config.yaml
n_layer: 12
n_kv_head: 2
d_mlp: 1536
norm: "layernorm"
qk_norm: false
bias: "qkv"
init: "trunc"
init_std_qkv: 0.0375
lr: 0.00135
beta2: 0.98
weight_decay: 0.21
warmup_steps: 239
dataset: "wikipedia_en"
Each number is 500 + 25 x the weight over its row's rms, rounded and kept within 0 to 999. Layers, rows and columns count from 0. Numbers have three digits each. The size before them is the row's rms in percent of the matrix's.

# layer 3 attention output (transposed), 256x384, rms 0.0436, rows 217-255, columns 48-95
085:488550502507504506481495519507465493524491474476512477498465480494490490504534508515457502529505465500511548482516494531530443481513521505476512
104:452468495500559494524496453468505512466534527502484495476533488528494496542484492447527505490486494484497457504511528527503506507522462519507466
100:467515523481491497526495493513537478515459490536503501516544519505511495463514503487519500497467507517525499519487518485508521494466525517506498
106:493517447544511494487505482477516497492475539489463498491499480492492507508509501503477482532513501497515507470490491506577479519503493501486507
118:517508503530518483516485512470518476484463526508514500495503500493499476500475484500496510517490489513496490447480540519490515471475491504496508
092:547491461529542509498466522493487548517518498453502514482449476519523488489476504517478490501502507501460550483495489517550474513506477505488500
080:514532466521530495467499499534464542512496494442487514510468462505531498455503515527447502490516515515496517522509483487548463487490493477470530
105:534524477545533489495482496494465495517442478474477525488472501468505516462454527516509447494485502526505532510495486474579509538519522495454511
112:534505509520513511507518494538427495531467454478497565461474515507500538463464488534496454499449503518521500494482496504500498490513542489469508
131:475507526511449512511526496537497449489464508485510464513500520480456534479511508530486523495492507503514462477490512497450499484477551500529508
101:474529500492511519497510470494503465510483436501521472501497482522499489494554524500526502540473498530540502503502486518507488513496481491486468
081:517542484493501495460514535526457523493510442513504535513445494499464479485490485537497460465510523507492548505501478529494525507520514483492525
117:521470515501460539492490512507517473484447524493485488543479530448461478484486486514469509516541517474490490479504475482515507523457492479529543
120:513494533455514518496511504498489536500513468502527498494478494528554537512506540500541506527457463507488555533496485488495497546560485512476490
098:513510515462463512493495509496514498508502453534520514509505504493485509516502488497555497485480490515499514527507533505438520530497516480528490
108:521499514516542498474504483474525529481517502528503494489524476509509511519479476496473479472492486489480484492504504487514522525533476492513507
103:515525505472495471518539508487516492533482521498494474468527507447519527502516542527479479519479470500515541493494483491536496483534518507492504
101:498537549495514466502538505519502536523509500457498450470525497478562484469537536487459530541507465482527497500478471486511449430525495515491497
106:446485483514535451521523507479500508461522535513452503496538499515498502520486500476483481488541541501501482504503496477531517485490509536502516
139:516473495494469505499482491511473486498505537477491515504480514458507495470506487514481495533537497494495537504499467476549481488505468479491529
096:488445460509459565543470484469488483498497564496491509502479513533473481517496483494519499524517555496501468488532519503513488513451440504512476
127:543471493498481502486464531528486515480498500502505533536513516457514473475482468494491519521536527489485500527493470461527506482432498468491517
100:455535532500501458527504472503514464516481493518513447478533530488493482474523526479523503533499487521535477518493530493493489486497533526485489
089:526507513493465529517498491513498491550466485464512511486452507463505531493525526545486458524471482524517560501506478491530478525521518467484498
127:484509485525540488469511494463537511511538531488483472471562499549492505529497503480459471444491509509532470501531493509506463508523519526529486
103:461524532490519508487543488502478484504470429501504493511483514457483529470511516506523462498462463520553532528485498467549519563517556511487511
126:474542481461506470503519507512491506520547485508483517499535472524488507485525494491491505488492500484513511508511492498499504427510494527475484
119:484476528493501484519512494494501486529474506506511463482571523473502453464494504493488520518492497491532467499490478483520493463487483515504490
115:516491522504459505498517486519475484486484508465497493494499486467507568479491515517472486510504489516508508510489471464559505500507507453521519
106:498533478483520531475510478507495515513533458494473530487491465506476495506502517468523499472503481498501528524501493523504502548571479522480469
123:519499495503526473500489476503500511495491513505479525507525505455524514497503506484472503510515493490502509522484456513552498490502485508492516
090:513464500521548546461479481480537538499521516490488524491474495544524465508504507465486503478513529494503494526501502502529475558466484501514482
106:476554513457495472489544492529489474497483449499516500518465519423532496457506518541471513493487474503525559507471496483498533511510503476474534
110:460500533435465546498522529503519493480527479525524491519478497543478496527535470471525523501499470480478484510504530493443517516537483501516489
091:483500481505526473541504481506499481510447519506452510462522501498545530471508545525509494511469495508498518499496477496562492485521517534453488
106:519493486529531526522483452484492500496503523472476498475507493547525527511557523490504493539481528504490447523507475529488455465507470517469458
097:512528465489487479490504482505525493473453508494484486488530481492522537482506523530503474536480498508489487505485506460576476528505511486497506
092:469499520491509468523529499485487487494534505550483494494518492468511488512496492493534488489503460490526484493496508522494517517515508504501495
121:506508503464506509496496500527498552489533465489515495507492511522519465496503511528531498531479543496493555544497474498486506486509488502510487
# layer 3 attention value, 256x384, rms 0.0523, rows 218-255, columns 48-95
108:526501508461483488454489461473513477487501496507539492526509508439501474498499534517484489515534467498481504463509502508520463511506494463467499
103:519509491501540529500523506509497537474511469480489486468521512542506523517499475511497537519507484475488494570484479483523502520485513491530509
107:434506478497534489486510508539511469515552482525483519511478531511443456499518495524502502482493466469492522519504499532467544483524499499465525
105:472503507483476507487530509507484500472517505485481499464470478542486538504499478485507501493533495475453528581463501482509508521476501469525516
101:474516534493484479520485474503535452489540491496478509532539499484484467526493463485495455488526505496489501484511490504462526513519489522488498
100:435509519486498507523514483503504459491564494531462496498504511486466493478500470489489487480507480483514479469483477494462508477572513535532535
107:427522552523488497488516499507524505484533503500478496506509525502490445515501443477487471498517525476482496511458522541478497487500480527535530
114:454515536517489494497481501492516472468540479522463487522520490498487485527501466520506519488538532520506475484482497523521514478514492570497502
112:470504483504506510485558516499518553520460496502510517479484491541515517520528437485505525501498526515487523546521511486550520503479505506526484
107:544493481491516476510463509533458497465505555533506501483501469468506520470479505473530551515508465463495475480479479464494501487526518457497512
093:488528521493475513528451471533479460506499538493525479537514469495544503508492512529513508483523492488475509449464488517509482518477498501545515
110:431453499483528537488504524524511516528504501522518536456503505541527533525498530488502507483453520513495509570507517519484498489487522535464523
112:604503527517490492503469493511496482492501501506507504497542499475519491506515464484506491483509571503495449428514500509486502505492513513493494
104:562507488508520492513503491502445543508504507492505486489517499524523486506485521504509532498443515516499465537449488449518496501448495516486495
105:538512514481509466491522490515481455503524511505506488492496479475514471505509559494503475496519532474498493434520524524488473498478482502505489
107:494551519496459488493512513506488543463455480496476502530493520507450479521503413501530492499518505510518478490462505515482526517505504527483515
101:477525494483469522510533530480516521487447509480470521509446515489492516516492474503511512510569491502552498464497501532534518495545501496534530
111:468494488493521515495516483520537463526526450470495480537494503441496472507539504516494494488521494479475504496525508513479472498549485523487500
138:441490523487523497498500518464515500496467483512484508526506508517483492516510527468487496507468534506514504456566509498470509513551518509487499
095:489484481478501507509520509508532492510579456510490499495515515481461542497487482504490474524462510480469509517509452492498501510525528445421490
117:417479523484551522485485494514519508546561493530505496481501490514492500489528541478496486520484523505496528505531483510495502502575489536522489
107:515517493513481499475500519474483493472434542507491512435484516482541528506464501490496496498520480525518507534465503511518483506495512479545493
108:463515512494496503509521518515498493467494483516497523516531527519467456502501396493514503503490551488527489477495515484482534476498489516489485
118:526491471498487507473550502546505492473444488495514497534467524454487456476496500510527487486500457478515531442460501494478489489486515477494491
102:522509498538475514485463490511486505496476530497502479472510490540524470493483460502526529496506527471478486493513516530470485494477494554539487
114:498508465468474504518476510513478526489502459485514478497503493467500500501518515477506514524476491519533518449512474514497493522509499491501528
109:493488494473481510499522532481542530499476505513484501501482496477533515502503504485492500483505484476515540449514509524490514475523487485541545
109:470498484505585496476535486524518481522511470495497506534495495509474476497559480493506520503458525526505486445538485507479481513513495579507514
099:531523489500490486518468498502479504447496534483514470525493512470503485506495525487492527494475502496523518430507494507489464478465513488468480
118:465503489476538503498467496514526507509506531511515491515481513496477475502516540508502495499538490511533479471544531517483472488586504526478494
104:524489510476513484479491514521500450518525494482514480524497510495497483501505527495497469505495492480499481476488482484449505487498498470490481
104:513541466510475489511472504469486521512463557498493493445488498557526558498475480489520504520514528512480473476482507481511536481529513554509487
104:604513476516469498483469481516487496494440499499512493497505491508532529504484536497506516484494532521514523507496490498521496505457507474449514
105:489526527502469510486501529461524488474524451495469485526535523549458502481474444445468491523577548501503477488498478510504548480516512509492524
108:499495501477508485491509488486515480474562459500474499552512507490466480502459481497485499502522488492535482436516496487525501482493499462477515
101:500501509505547479490532494505494504507548469534455469471487518508445462508532477520472509470463441448520500467526492497459531499485478501468507
103:539492515490454508483498500480525544464433533479517480540500513498478535524498504531502544485502499519483510537561527521498479498470501508515480
110:509499473485471499533483488478511478546518520520486515501521521464518487509529473520509490513500481469503475429517489457537509507553478461497510
# layer 3 MLP up, 1536x384, rms 0.0533, rows 0-102, columns 48-95
095:488466487497473472499524495509552519467536534512506526556542496523474518494548459507478536460527489511440454446536512465462519517479466513494529
105:502499481522549482491534482550477483488494494538443487515561508533523502500531492510511505524521472516509512500495491457495515455474505527505502
110:523473506501493486513537479504495485463437518461494533495482522487532542476500528519510492476537507504495510521497498554519480462490511478487497
097:524522512491497487464504554494489497491488477502493515499492493487515506536513492541501500491515459486465480449494483478431499483520536490531568
092:503502485469498494531515471515546505467515523519491517494484493507465477487488514481524500509483451414481467521533497482484502519494519464508511
097:465412530470492547496559485488473534528474496500518564507455486469508455503556559521460516471458497502486504534534530474515477503518503456493513
091:485500496494554457475539507506520555498469480518520525529533511524522501502478487512493495472477515480498527497470485523484471450529537506507522
081:509511494527502516483485482524521534478510557500521491554485498507554483535534470494500525489505507491472494520499516528494478514489530488504497
104:480472469491502493467551514506556543520495479524509505486497489496481477522537486541488519527513435440475530498471501512452499475462482493506510
109:457458507463508471516510511521462529501525514515527550504518488550436537508534505488494539521521486502503476490493512520490525466441491510512501
098:482501472503506469492502494516506555476546530522445534518463479533509483547521499520472546426501504457419487522528504529460498475483523525503521
090:481512472531488502493503528480444510516474494510460516569480480506512500519513510517514463470526446495528510504493489484547515506429489463481492
102:483497475481512491471495498571502492504512506490448550459485504491533486494493486493519522480480484489460486453505469518484461460522521494528531
110:536479504488498471470503497546480489495470531496493569509530470523468550474487529502514522516545529501503515455522470492486535474483506434483495
095:509488506514494487460498522515480492467477506502499486562469490464507485489538476527492521514507489539479543489504526459513474514465502503499508
103:501482512469492491474534502522471529527519484513502521528507506522483496542509511551503515483509472476472454449500495511463496458513547517490501
095:534455517474480475525504554527526517523500497484483508547494476513482485513513503497500516481543522519516465517474504497463487487477511449440508
116:542460486465462503472561479502489517520525519516481554521447500468471468491501472512491510509457526503461494477506473541487483501495506499539484
111:463476466509507462521496476519488482532489518492482504534504479522498509480516536535499513465442483497502495468522480497461463478446508488503506
084:486499487482458470522504490497513570521523531507456509518497520528470507554527470463538508477540501493513495527493500532457509475469507509497521
089:493492506490477486482516513529477504482481487509472522505494523508511479500480505525514507483516498515462504498514472499485523490484564499534568
114:521490514512508498508487475511500512459449517510466489517555470499529514497533532498511507490518494510514498497507489490502479491508516538507509
103:460455538479490483495539504512480482470494527487509490558506509514473527498493518487502534471503510529513426473553522505438502498493521459491445
104:522486538478520492502556552502482528510477527507530495556504482485527514470447519572511505485476453474493527482518526496482456513520507465469481
093:482447506479549476490518444519539463535510534515509514511511509493514518537515513508457458518431505486470483532541532500504478485528494498508471
095:442468519474499473473502489483514525529515459498495495556501508462456475502501498490490511519467489452503507455516507531509531463518523518494558
096:555491526486499528463517462495546509494489521487480546519497503508481468473529500490493508503502512491467495519495491500510471495522522503520528
074:496539501505464495533507473475526477518534511495499520480470468516480485508479465474501487534492481491512469476525506515466504440489510497531504
107:516497486510485500509533477473533493491511513509466506505508500571524511497473514516525474491516509519503459496490536508494522486474520456499531
100:513500508471520478488531503513497564527496509500510532511493505512493508538548500545515497449479490498472521484481516549481478447482546513537555
095:549504494513510490492509538502469507469498469503476531451486487508499497543469471509499500536514516496484498492458497492509511474477516503495546
110:538463492482494498458514501488515459498524486466513526503523493502540538536484507497532490500537486469500493482502524496457497456467495512533494
111:525498507508493501482515487482502520485516494509505566507436516490507491571511490523484497490549506478500507529484500517454488460526492494514490
090:463454482447519496473510495550495504508511465477467558513504470509504514562530548553510514497491500507484486513503477537467480494505571506500475
091:478451502489469492492526485501499470482504498509509473531536484495454481478518494532498517481476485522500466462490499533475506436475521520562511
104:494522510523428494491503517470444481472472522476457484481504525486494523495499499534476485525466479475501509516474464491545542484476500502487548
085:462519506456468471507504476470518491483554486543487463521474450510523530551539501480489460528487507510517524496505515501471489517499484544533521
097:481455496486513463490530490527479514494506511503455530490523480525539506548550522516481519497463493475487485507514497511484471432530533484565525
111:516463507508499493451501483514473536525505490490471519447487496498508495486547531555471546494482512523506495483480490497475500476488527502464539
099:496478506539525478498455512498575485461452523504473545476476482552462481512511490489472465498526481463486484455517512503498474477491486509496532
098:547500503477517520434504523489481499507547491486503557506528463561481528525521498517467500486535509519540517498527498500502501471511487518492536
115:436473531451559511477504526516516556487548482491481521517509532483546448493543522503507513477506443441463509497503505482449529505492482506512517
112:536495490484443497442495520485468499547487494511475516474503487491534534514454532518479533463491485503448472504542514495495495513475533502491488
100:503520481449428513493536526562479478522494488516492522470529490500519506503464470520506524516520458489478472530498470501464466476481491486544498
098:497481482482533484500481486491500492492512506513474484473523482476477523468508479491489492505564522525504431449511535522497526483504501494458509
088:474512523463519502500481526496497532497518490488473539484510483476539492509527500471515477506516527498544484529467526521497513499494484509496452
107:494489538441474497519479500518542485501498481516519478507497504488489489507529509515504498502440489520450489494514509486497508510510511490525478
104:520519532520546463508479493513497563507468472531482514503538499470503476504518508525466458486524487495448520479475509505515460438470510546493572
116:481473497465486513482543469489462491508527504501501574568474485494480502544526474488510488522494489539504504507492521525474467485514508486542504
100:509471525501547488481517477486535553453480506533496523500439492520509482520494498487504485489476515508512508507462511518517462502494480492521519
093:512496469502460488495503516531508492512500535486458516488509513521490521505501513513483523476506493478484491499511499513513470505472508491521502
080:515509503492498471495508466473493473490443517481533495459461495425494520519517518506538531481466534527501500518528519513491514529516512516512506
102:518476492466520482470495493516474495485508528511517554494505477507507485574491483504523502511476472491484484496520489520473495453493528473520506
111:495475503485526513485512528475514515538489489525491531501510494470478535513477514516492514495511501532524532463478518463476527489523520501493554
089:499514505470472492495497484495528481492538493517512495466517512519480520528515526548492492525490521504505480446474508507497497467474509485479532
110:544498507450485496478546507551472508484451498528535508512471501510514517536522471509551543479445505502518514432535471500506452475505549506511518
082:507489565454483532500489491513505478524544515491530478516502496499506537501502572525457489511484414513510504488508477483496452476513501492503492
104:493499512477499478459506492505483519475504520484482544493495498483471512501468497521498503506525470495503501475546442513499511443517520509498536
104:479496466522465479475488525481520497492481492486467509501471496496499513526486516479480483483524508496494516491542479476537500499471525479482539
098:456497498476515512470488516516498525516514492521522517498483478467559501501514533511517526506487499514456530500518491493496510473480510503541538
090:505476503492484474488481474504504478487512507485488511546486495491507503490497489510492486493531462539452489526542543500549540494493486511471483
113:435497481478510480500495478546536500527505505505470496531520491486510510458522520550471502475502425457474513489507483499537475442463507506502560
100:499500488502496474481499510521493460508454483502480577483482492553519503526525517536508531479495510471465481480502481525492483481452545524483533
092:475470505520538511502480477544494505527506497539494530530502503510510480535500485525484553464536472456458486525515480503492512489454511526487494
107:509474436463490498494502492503477501511457501513489482493506482491528482517547531518524527501522485519495480492470480484500517515473488453540496
073:520495527508475547503518453516465492473467540518474492498507490490543532487500477473500474498506474507465515483495545506503496481469488477544472
107:490490512493537463521498505474501506500551513490467540486455505500496523516507532573480528444479470466530475523485498528491492473469485520466542
085:490498519496481530525477550547475481528511530498504473521509527524494523500487455522514489497496506542502486476478519490475509477456510510545518
085:468457484488508471450497512539490518514553494461478538541472498467468469505497494546481487511490511529498542494514458527494443505499528508499532
117:492487521477485509477542503488537475498509491514506500504505494491484484504496519476503491504493501472481503490499487501498509520449496477536480
099:527485497511516507448521501505521482480475511505497541468470481535491501500560578494503533474485506459537489510498506512494481473479502498539475
107:539470522474518465452485530500499509478461508522502533508479508467493495461491492497512515487502465517506474438526485513507477476461505482493541
128:499471531458493495511542503505501486508537500476497533508517503484485495475489480504502511480468508508490523530499511509521535484458506496517489
075:492487551465453515508481488494493478485513446519467526485564451485484535485538495527546527471482500513517517482499505493486503547485507471541489
105:508472530498467466476543509519532492479493482501491490533511475452489478500524497511504527513482491481499492480502523537481469495471504456482480
108:500480496516489521497491495485506495553556521513495480448496503534514501512493524542457508522469461491460502552521470507502434479442488528471504
093:496505533506528519497528493497494514510484482457497515491479483546470533525496524517524473502535529520550485493472544541489511495520500493526529
121:546468502456450490462521535505512496536527450494493510515548517475520542492504539511475506524471503503505476494489476501434519467519510537453522
105:501516490476464541489513519540533483525537469531496495508504504488503525514508512501524492536499494470524502468495479520456452454472510510480491
081:464507525491474492499478491516533520522493520492445515492518523477496462487527490519496490512542498479456508478485494530487482488496481537501510
107:503494531500489449503491503480442502551547536514472551512475487510461469499515513576496525510514448481470461476496493467496508457486498524521492
088:512511518497460479522477478532488490464510553530489511511523509453499525538467497478547494476503538464508445485476509475503507518530514482502482
087:501515528526519523469502540526503520492504455484512509561525487490534526492505538516563491466476496522516524529487505445431494484511495513518535
117:523500485450464522480479541545524546523460516491459480517482500466468471502471467510465506494523461510503477507539499515499517496476497450487519
105:478471502496508515503491518525490522503460501492472517540493480517536548543517516494506486456486497489448457508521528456534492502511527472516509
113:509524503505509506482497479497497510464487486478538558545465486525484484488528498510513500508554490503510518474482468489457493467480497498497520
094:511485538548489499511482505481450529544535505509486485506511475563484479499492526544500518505466520548475471490548505458489504521534515532512509
100:494473469446485478491521502531499510509514510496487491513505469488522495547541495554489511505506496473476501526515496535498509476488555511530509
092:502518496504485487512481537508464529524466477504454546508496501462488436506484495482498476524480506472479538509454520483508501491508530534546547
084:481508499477503475476466485548533482510556501498502486603554496469546505487503474503512472497520519531526469461518491537496488501518548497504530
097:456500508479491503467498494506452493492526500445507528511526501520497548520524512521488505443546492515495474520517553484462551514520502519493515
102:532471550479436476486499452534501509492495525516508519516499483533528485503549504516496486510521507510464493496500498498525463435472501521487528
098:463500514468538507491497462534491554525509501531491520502536468485555525527531484501504485496499522492469529487499506524506460492538521528495501
127:460451489511495469499491500503498473475444516479471481570498495497482534498497510496486481511509478475443459440517494530502479505471504495524500
087:448498491511502495494514471480516532501508494478536445470553493500514533521525535499484501494508496510491507530517493523544497505485488523497504
104:438472515448525506522532520508535496489510507461512536515536489548501491501511487502543495494479500487508520487480540529438491451489511533464464
096:484484512460494482512528509543503494509528495497497483539503478476487479528486539523527507490457518502496458466548511483497523478457520517523481
108:484461540502486490480518480525523480504541516472497501525504503470473492522535485492466484484488489479492481475525474526520469489505487500502504
092:497496530486472484482538483513456534519492517499506527483500483517506496544538476486512505482507476514481462462499475527476496471504533513502519
098:482426479451497479481523510498516499511486498481497521540523454472535516512517539489508533492475498511533515530522505540533489513509511466488490
106:503489498462510482461499501522505510530510510513491549472491490528535512546526517521529493484501451462475495479494480502488453471505525514524523
105:494481515470506474473494497527470519498514487507487526517493507478529506527551529516509515487535477483476521477533487489476490467497543516524547
103:552458535473487485446525511507487498513492511511482509509517491496527476551513527534526514492503463484492502498511488517450472460512550479524550
# layer 3 MLP down (transposed), 1536x384, rms 0.0323, rows 0-101, columns 48-95
105:498479519507473496515488532504514493535499465503515517495507506514509543522482537462485512443513497518534484518493479472523477529479517435508471
100:513491505510510490514474470506517524507459449515548479480474482552493516517465433425491531520487515529506490487525525506488478543465476462489495
128:484553536486484517509484483560494509476491488508536452505525477519540508472508516495541479464525503506504500541502501501483529429518462525490502
109:475451507471534534470541521485480519532518463469546461503493508506504486463495508534498468548508488535493522505511474491436526530525482511474514
079:511503529561544491514487523485471514522483545525524495518473507488489503453493471506465466457530487519507499514498502489537539483557498464506492
100:558464476517505483543489514507566499456458481501437467500474493498526514472523462507496528451538502500512502502477505486498473520460478487504515
093:547492498529569515499510493492525515506496438433530478536534500490501492485487464583496496496502486489500454523497445477512494487527515524465475
062:458536470488485469481516560475486547484508551548470492473437521499528449522501533512481463505460508495509556545517524504546480496498472498501472
128:506493518529451475520520471500493495481447512512475511517525511494503433479523484470547540457507521512489533486459525483476485546515503459517464
108:496482490476465542473502550504508522513475448435526534473476552511454538488537519509476491482494489520470555495506502442518447514451471535531476
079:450459454454513480471489512466533512511469467491495465528480517495478533485528466538496505484527489491450505512547475500489495490479518527512515
079:492519488509523479457478486494490507505452510472475510473457491459482480503508485474516501512493534519493499537486478472509522539499515496528516
083:497482456477534486502545465515484509525488491489512527479544505517515521489479543524506482513502479454477505496538474478484518493492527490467531
106:482479518466482474516534490460502445524555540510501488493533536520459525535443518514481511507478490480526524489507461505534480487520523469470503
091:544510509507503490468451499490439571513474501502493508485512498493514523507506479484521528545503507415517467499494503536518488544517515488499513
087:476487507493506481486534494520502491502520485534456479514531493469503501550509509518510481502483438464482467475515505531469496494448515469484500
107:484482484524514503493499499509497463489502520464459512549480489482485533475480523518497523509492481528501488520507500540511505536501514486491483
138:510457507444497539502524496484575513488512468529485480519493509501508480484480500494492522480535509504482488483504486483438490505533486469468505
119:498485493465526529522499480473522538487532500493508518470542514499492496482473535512469519515493464481511514466507523517503459493505500472503498
077:500490519539526489519496475515506523499552524492503486484492512557479514528541495484499529520467487512511498464494508508453534474492492534533489
069:500508499496497507484555506498503492514506493528512454512515523498501474485504497479482549482536494514508545496501477503483486511531533513528517
131:524494441523501467512491513533474523468474495472508489517462493547536490532513552455439463502522477473515504492511465495518516518497441503529578
124:491512452539505524497497498521504508504482511524460451437472502479494477471473476500517529505506502498539509473492489508509560474522515511515494
095:526481473504474486506486484492469448514503490505517495501498500475527524478507527536494544490517503492474514472480485479478479427489513461505504
090:453520540478466517492455511475467474469550552521486478494501519512444488549474520485548502523496507485560483492493483520486511486506481521510475
093:517466469500482526502494522442497521507503444461503457486517468508470509524512473514478468495498495508489462518518483504455478498532499482497506
104:508499513527509521476497526458518524500492494474523526514493477501493485541504482529480533502500503494523528509498490503493504488493492491549529
072:525512534515531495511517533483507455507513523515536464480463476512481469477532523505451494503487469531494528504487511509521500530543458469487527
102:472475498507464500521530516487481464477504494487473531497504510513519514512523519479529484530536540495491492487502494535497500491524441524445479
064:511431503466493496466501508470493524502508492477501513495502546473477557502492543531520538480472479475495502484551525515462477493465504485481484
087:515499486521541477499481487510518538483505497533474491499472500510527476514489461462486524512521465481507522486465467507494507474490497496473492
092:492471482457521468524504475491525509486542494486472497553491495515531477449504513502461478505469494494482478538523487499491496501541515510470493
130:487483469507562521479468502478495473512478460486524519479532480487518521493485503517484479532495522486537524505487453527526545523505500496501468
077:444470539466527520510524516497466494501531513497560495517452534533475465505520459500565523553470472508474435502506473475451530479500499486503495
093:501496430511523508519505468494507524513508513504476445467524498524493472441499497477467488515461486523485492467501495542514501445477491497449483
095:482504483478502485500495521528518509462534506501531456493514513533512538561520469495552521508541464525464453482470553528488499492539451514444538
080:538517491477509543502440512485506477491554497503526466511527473528499509493513485529481498480504532504508496457476445548521468480474409501494529
051:486507524481508474503474507470486500520506504479469487542566544497518460438512519516501510520545474498477462452493495518484505491518510482507484
119:472416533515525519481523471534483471480521470524498461507477480516486480512502519466461487511512486487500473556492497499515524524518493512496491
086:546494548500493521511464551519480550572515504499529499501499495458528511475450524484495536553506511526533492501490517460514530523510455548479508
101:531485500483517470509516540479485533493499504550501484489516536463543504541526433491509490512494490459513493486479488461548550535488503498501496
117:503480530509513468489486529496486501466504520518498498482517514508470460511528485492480472494487532483503520466491500499519477525537513504527495
114:506477515501472511484480502468522517488474519544499495477480486473497461500509548506531512488497483490536529505511490484508527514535490483478494
096:472512523518529521526495489481526480515515513502478470527507500467531510505500462463536491498517526491483559493513498465527540510488498513487528
110:508494463479482510519489496503524494469470511544516521508499503486512540500510452455522530482506445481497499487491492516510468498512447507509492
065:550477485498484503510489497500476482500528508464502487471452530493459480500508498427482481512483508538507502458519517513528515519525467484495502
113:502495524498473518497496458500518527512501507520514513483508480459503481519518447518494479514495519509440504496472537538527518491495496550493475
109:469454493555513486496491494501509467518480498513530501481517513471486502495494461491510500524552530565490492526500453472543525471486496514464499
116:448465472520470533507489487494533504489543512484475535504528516528504534506504512496490482546505468513490503482484506446487516520506472558512468
106:492458540470467501464502521469498524484442502490515463454466489486514471496517495490491510494475482475536494500489534508508525466527537495476528
103:490483575496493497541499469437501489511505491527474511519482488481501507453507479473512545571506489554490482503499495514500483506484511460463507
103:500500470525486497504525481506456501541517527541500520463435503561503571508497486526528531478522478494502490459452505470506539465458507556496492
085:470478553487498541487529456527507512517562465533486508480494489539501522484532510489499478473479477502471495493521522488451486525519460500493504
139:503513495541489514515480494507463484462510497499483443472494489548495508500488494507489519469528491464461508503476501514469484546529471506552469
091:545532518496489497528490502432494508472478479456469464533532517489494496458522491458481470538482511496504500545502507465499503527503428502484493
117:495459563471552491508484486458490543492513477518542486489533503463528485476513482458502519490513492528465503506497503504503482487535500464515517
097:532477530522508538492497509536519505520519524498511442497541475519477485482486531473513466515499523527497470495520483503453500481519521508462484
067:512499505568493537492510493521529508490521488496456500472488488524483510489483533491508512559491508509488484548538495488493473516476507488482471
113:450470518496528504473482509479520529517567494496480500495542500498520447543494520515486532527490517488511518516514499497474482475513480506513546
092:461475486495488489484527480528473455545496501535498451473511485481505500474453555499501472532457531502496489476492524513528485499512492425497512
094:483465500522471521530513530490485504459477447518539490520450499475486499495552473466507475497468541498512555507478472502504503469509497509545499
118:539495484480536502489462515503490505546519493445483501505474487485483489517499504512546578488507490515500498476486550530444447469466497471536509
109:495484506503494505480549500501501519570503468497540494469537526495493499515515485533476488503480511482477513518512490479480475474501502506506524
088:530489515536534498504488494487491501485500500478511507505482512467488505483514460458493506513511547536515508504518534493488478491506473483517446
112:528471494491522475445464528502490477533502494541490519529495494478511484535536464510481481523482481470479471469502487523502495450548540476521441
052:466487524526490488471494488475541488529511487511510510533473528500507512510469524522473499473505504472506535466482474457500511477481505454502506
120:494517488500510517507481522504515458499519503513449456486500519533509501506511495516456441501507496502511491521478524501486513513517481524504492
071:543530504494482493466512511505437478480474501510484515564466525466520515528470523508509522469501465505495510492495547475521531528526492463493518
077:553486496551564519481488502524495478446490472472509493502509540533451450461520464491474526511462498500480470530490499467488551505523558485521496
126:530403509440505503431544512498538504516509505512517479499481467462497497528539499516559538499526499485478481519512471494495507488506528473498516
080:506510488525531530493481487555496496500500491484498516506472472495510504496538505496517481529496484520529492482460490520515507493501468432569495
103:488524478544489518536498548516455496505532507483493512482533517505488502501477456471525521519534552492492485520518475523497530464522479536481494
165:543479500505502512541523489519523504499473492445503492518513478477499516502487533522497447536502483478527486486522487498508486482459497519497497
085:457493515510511497536535523474506471496524530519494503451523488508507530544481519441480510505570486476525515536500490500522496507482481507472475
097:487475471498443478486544515494438505490462520482494462496502487507511539441515523490482505489494478484496522482501483497514497522535516470520542
113:521526423463498465525475507520493508484439521502474492498484507488492479517490486480494487472507514507517529489507458523534493517472486499453487
107:495477472518502508501458504443539494499470470547526461455480514473498487472461480515485503518537471486472563511512491469525504504504483502530503
125:471528475503510504480546510477515481521532491494469447492541478505538484495473511456502485508538454519525519488502528495472531472555517523476491
110:471503460468508491491482566459540509456537495471486489498476525490484525543528460492502456501490507513498507509543448519468527554508498492481505
069:553481495515503503515490484481482471479503560517511503485504511540510518473500503493502502536562504501516487481516530489520466470479482495452516
103:491490521494460453466454474497458577539485536539501534482474493507513504491531501491485477512506485486425521522488538493453521457491480482497495
105:501520517473521490455514494468492503542503529476509464490482475523497488522504525497473503456498481503486525534540525500463506515497470503516493
109:484508477478485489522527518488477458467517500465483515484480506491485526489489493447473503501532477523507482520515528549553532533445509511507499
127:526497488493492519502474498466500537509519520496490526503551488490513439525504454485521509508529501521498452516498494531542521483542495504444526
098:535456502476517486496512509462479468488494480471473479501503484480472571473503547504503481503498531477452486445475496498496509503511516448499527
119:531469503487491488486512498507504464522501512521506541536533533470511481481503500526523544516533509560518525487489491517506524497525545491503509
103:440483490496483493487478486454557494492498515504505525507531510450452514498480470436507506507549479521504489520497522554511460510510484464443520
107:499547474521504531518503491471454511483488498516510484465515521539481491515511505515489492495499507490478501506536508461501482524494484469557494
108:487454490543507531493516507519514488494492467487534506527510506480479497516499455460519489506503477509517500486503465505544512492469484478477531
082:533498499482491519478521475499517508509496495492460492518502491466529453469550508533478527484504478500487510525525506466480474544496490496511550
122:529471471504525504502533513528493511506503470534483469482506477484526476483467485454538509517436517485492495476510480494534477445504506478499480
102:477541452506497478507462492492503549477493504506480504520488483480489521449489467476482543475535525509502506494500481546486502518499507478481502
060:474457473546498519501545504466458547515494523519525504516517482512505535468521494481483514543493546501470477490518505509489476467519514499523488
138:508489523492517510508471502503465502513528533515566488519523492480503547500497480508478512508489501499459462499470493478448490519495489525523469
090:538492494534480454521466514528489495493468487505482501515466513510468471481510492486527460508483496524535497519505504501485508494476489514481510
097:511469520439513465536495512482477534517518503523524521478492535472492470470472522482497481521505501542477504509523458475496534538520489503496497
084:488486513471511504498485524455485516520508494487487424508532483498531499478496534526493482507492500502492430536553490511483505516550510512484464
107:467507467469499492510499536529514480473464484491464501493472510501502466495521455457526530475469481505454487492505496488481536529515549513497552
080:488509528499485533478540473502459483566480480515510481492471501476462553469516533537542516482495488516505495495498473479464498505484500456502528
087:515478506553475544495503498524492502487508529499492485543526490507495500515518492502511523536514560516501523523487455500452536494540539550452522
082:490478493425532522485498481454485525539501471519511494508480479506479537499505510540514519504517492525491534483516467481500495471486490460468508
099:487487481566508508464532543485543539530472464490476504519518507509492499504542508504478494510534482486475498500481433508477485490544490488480545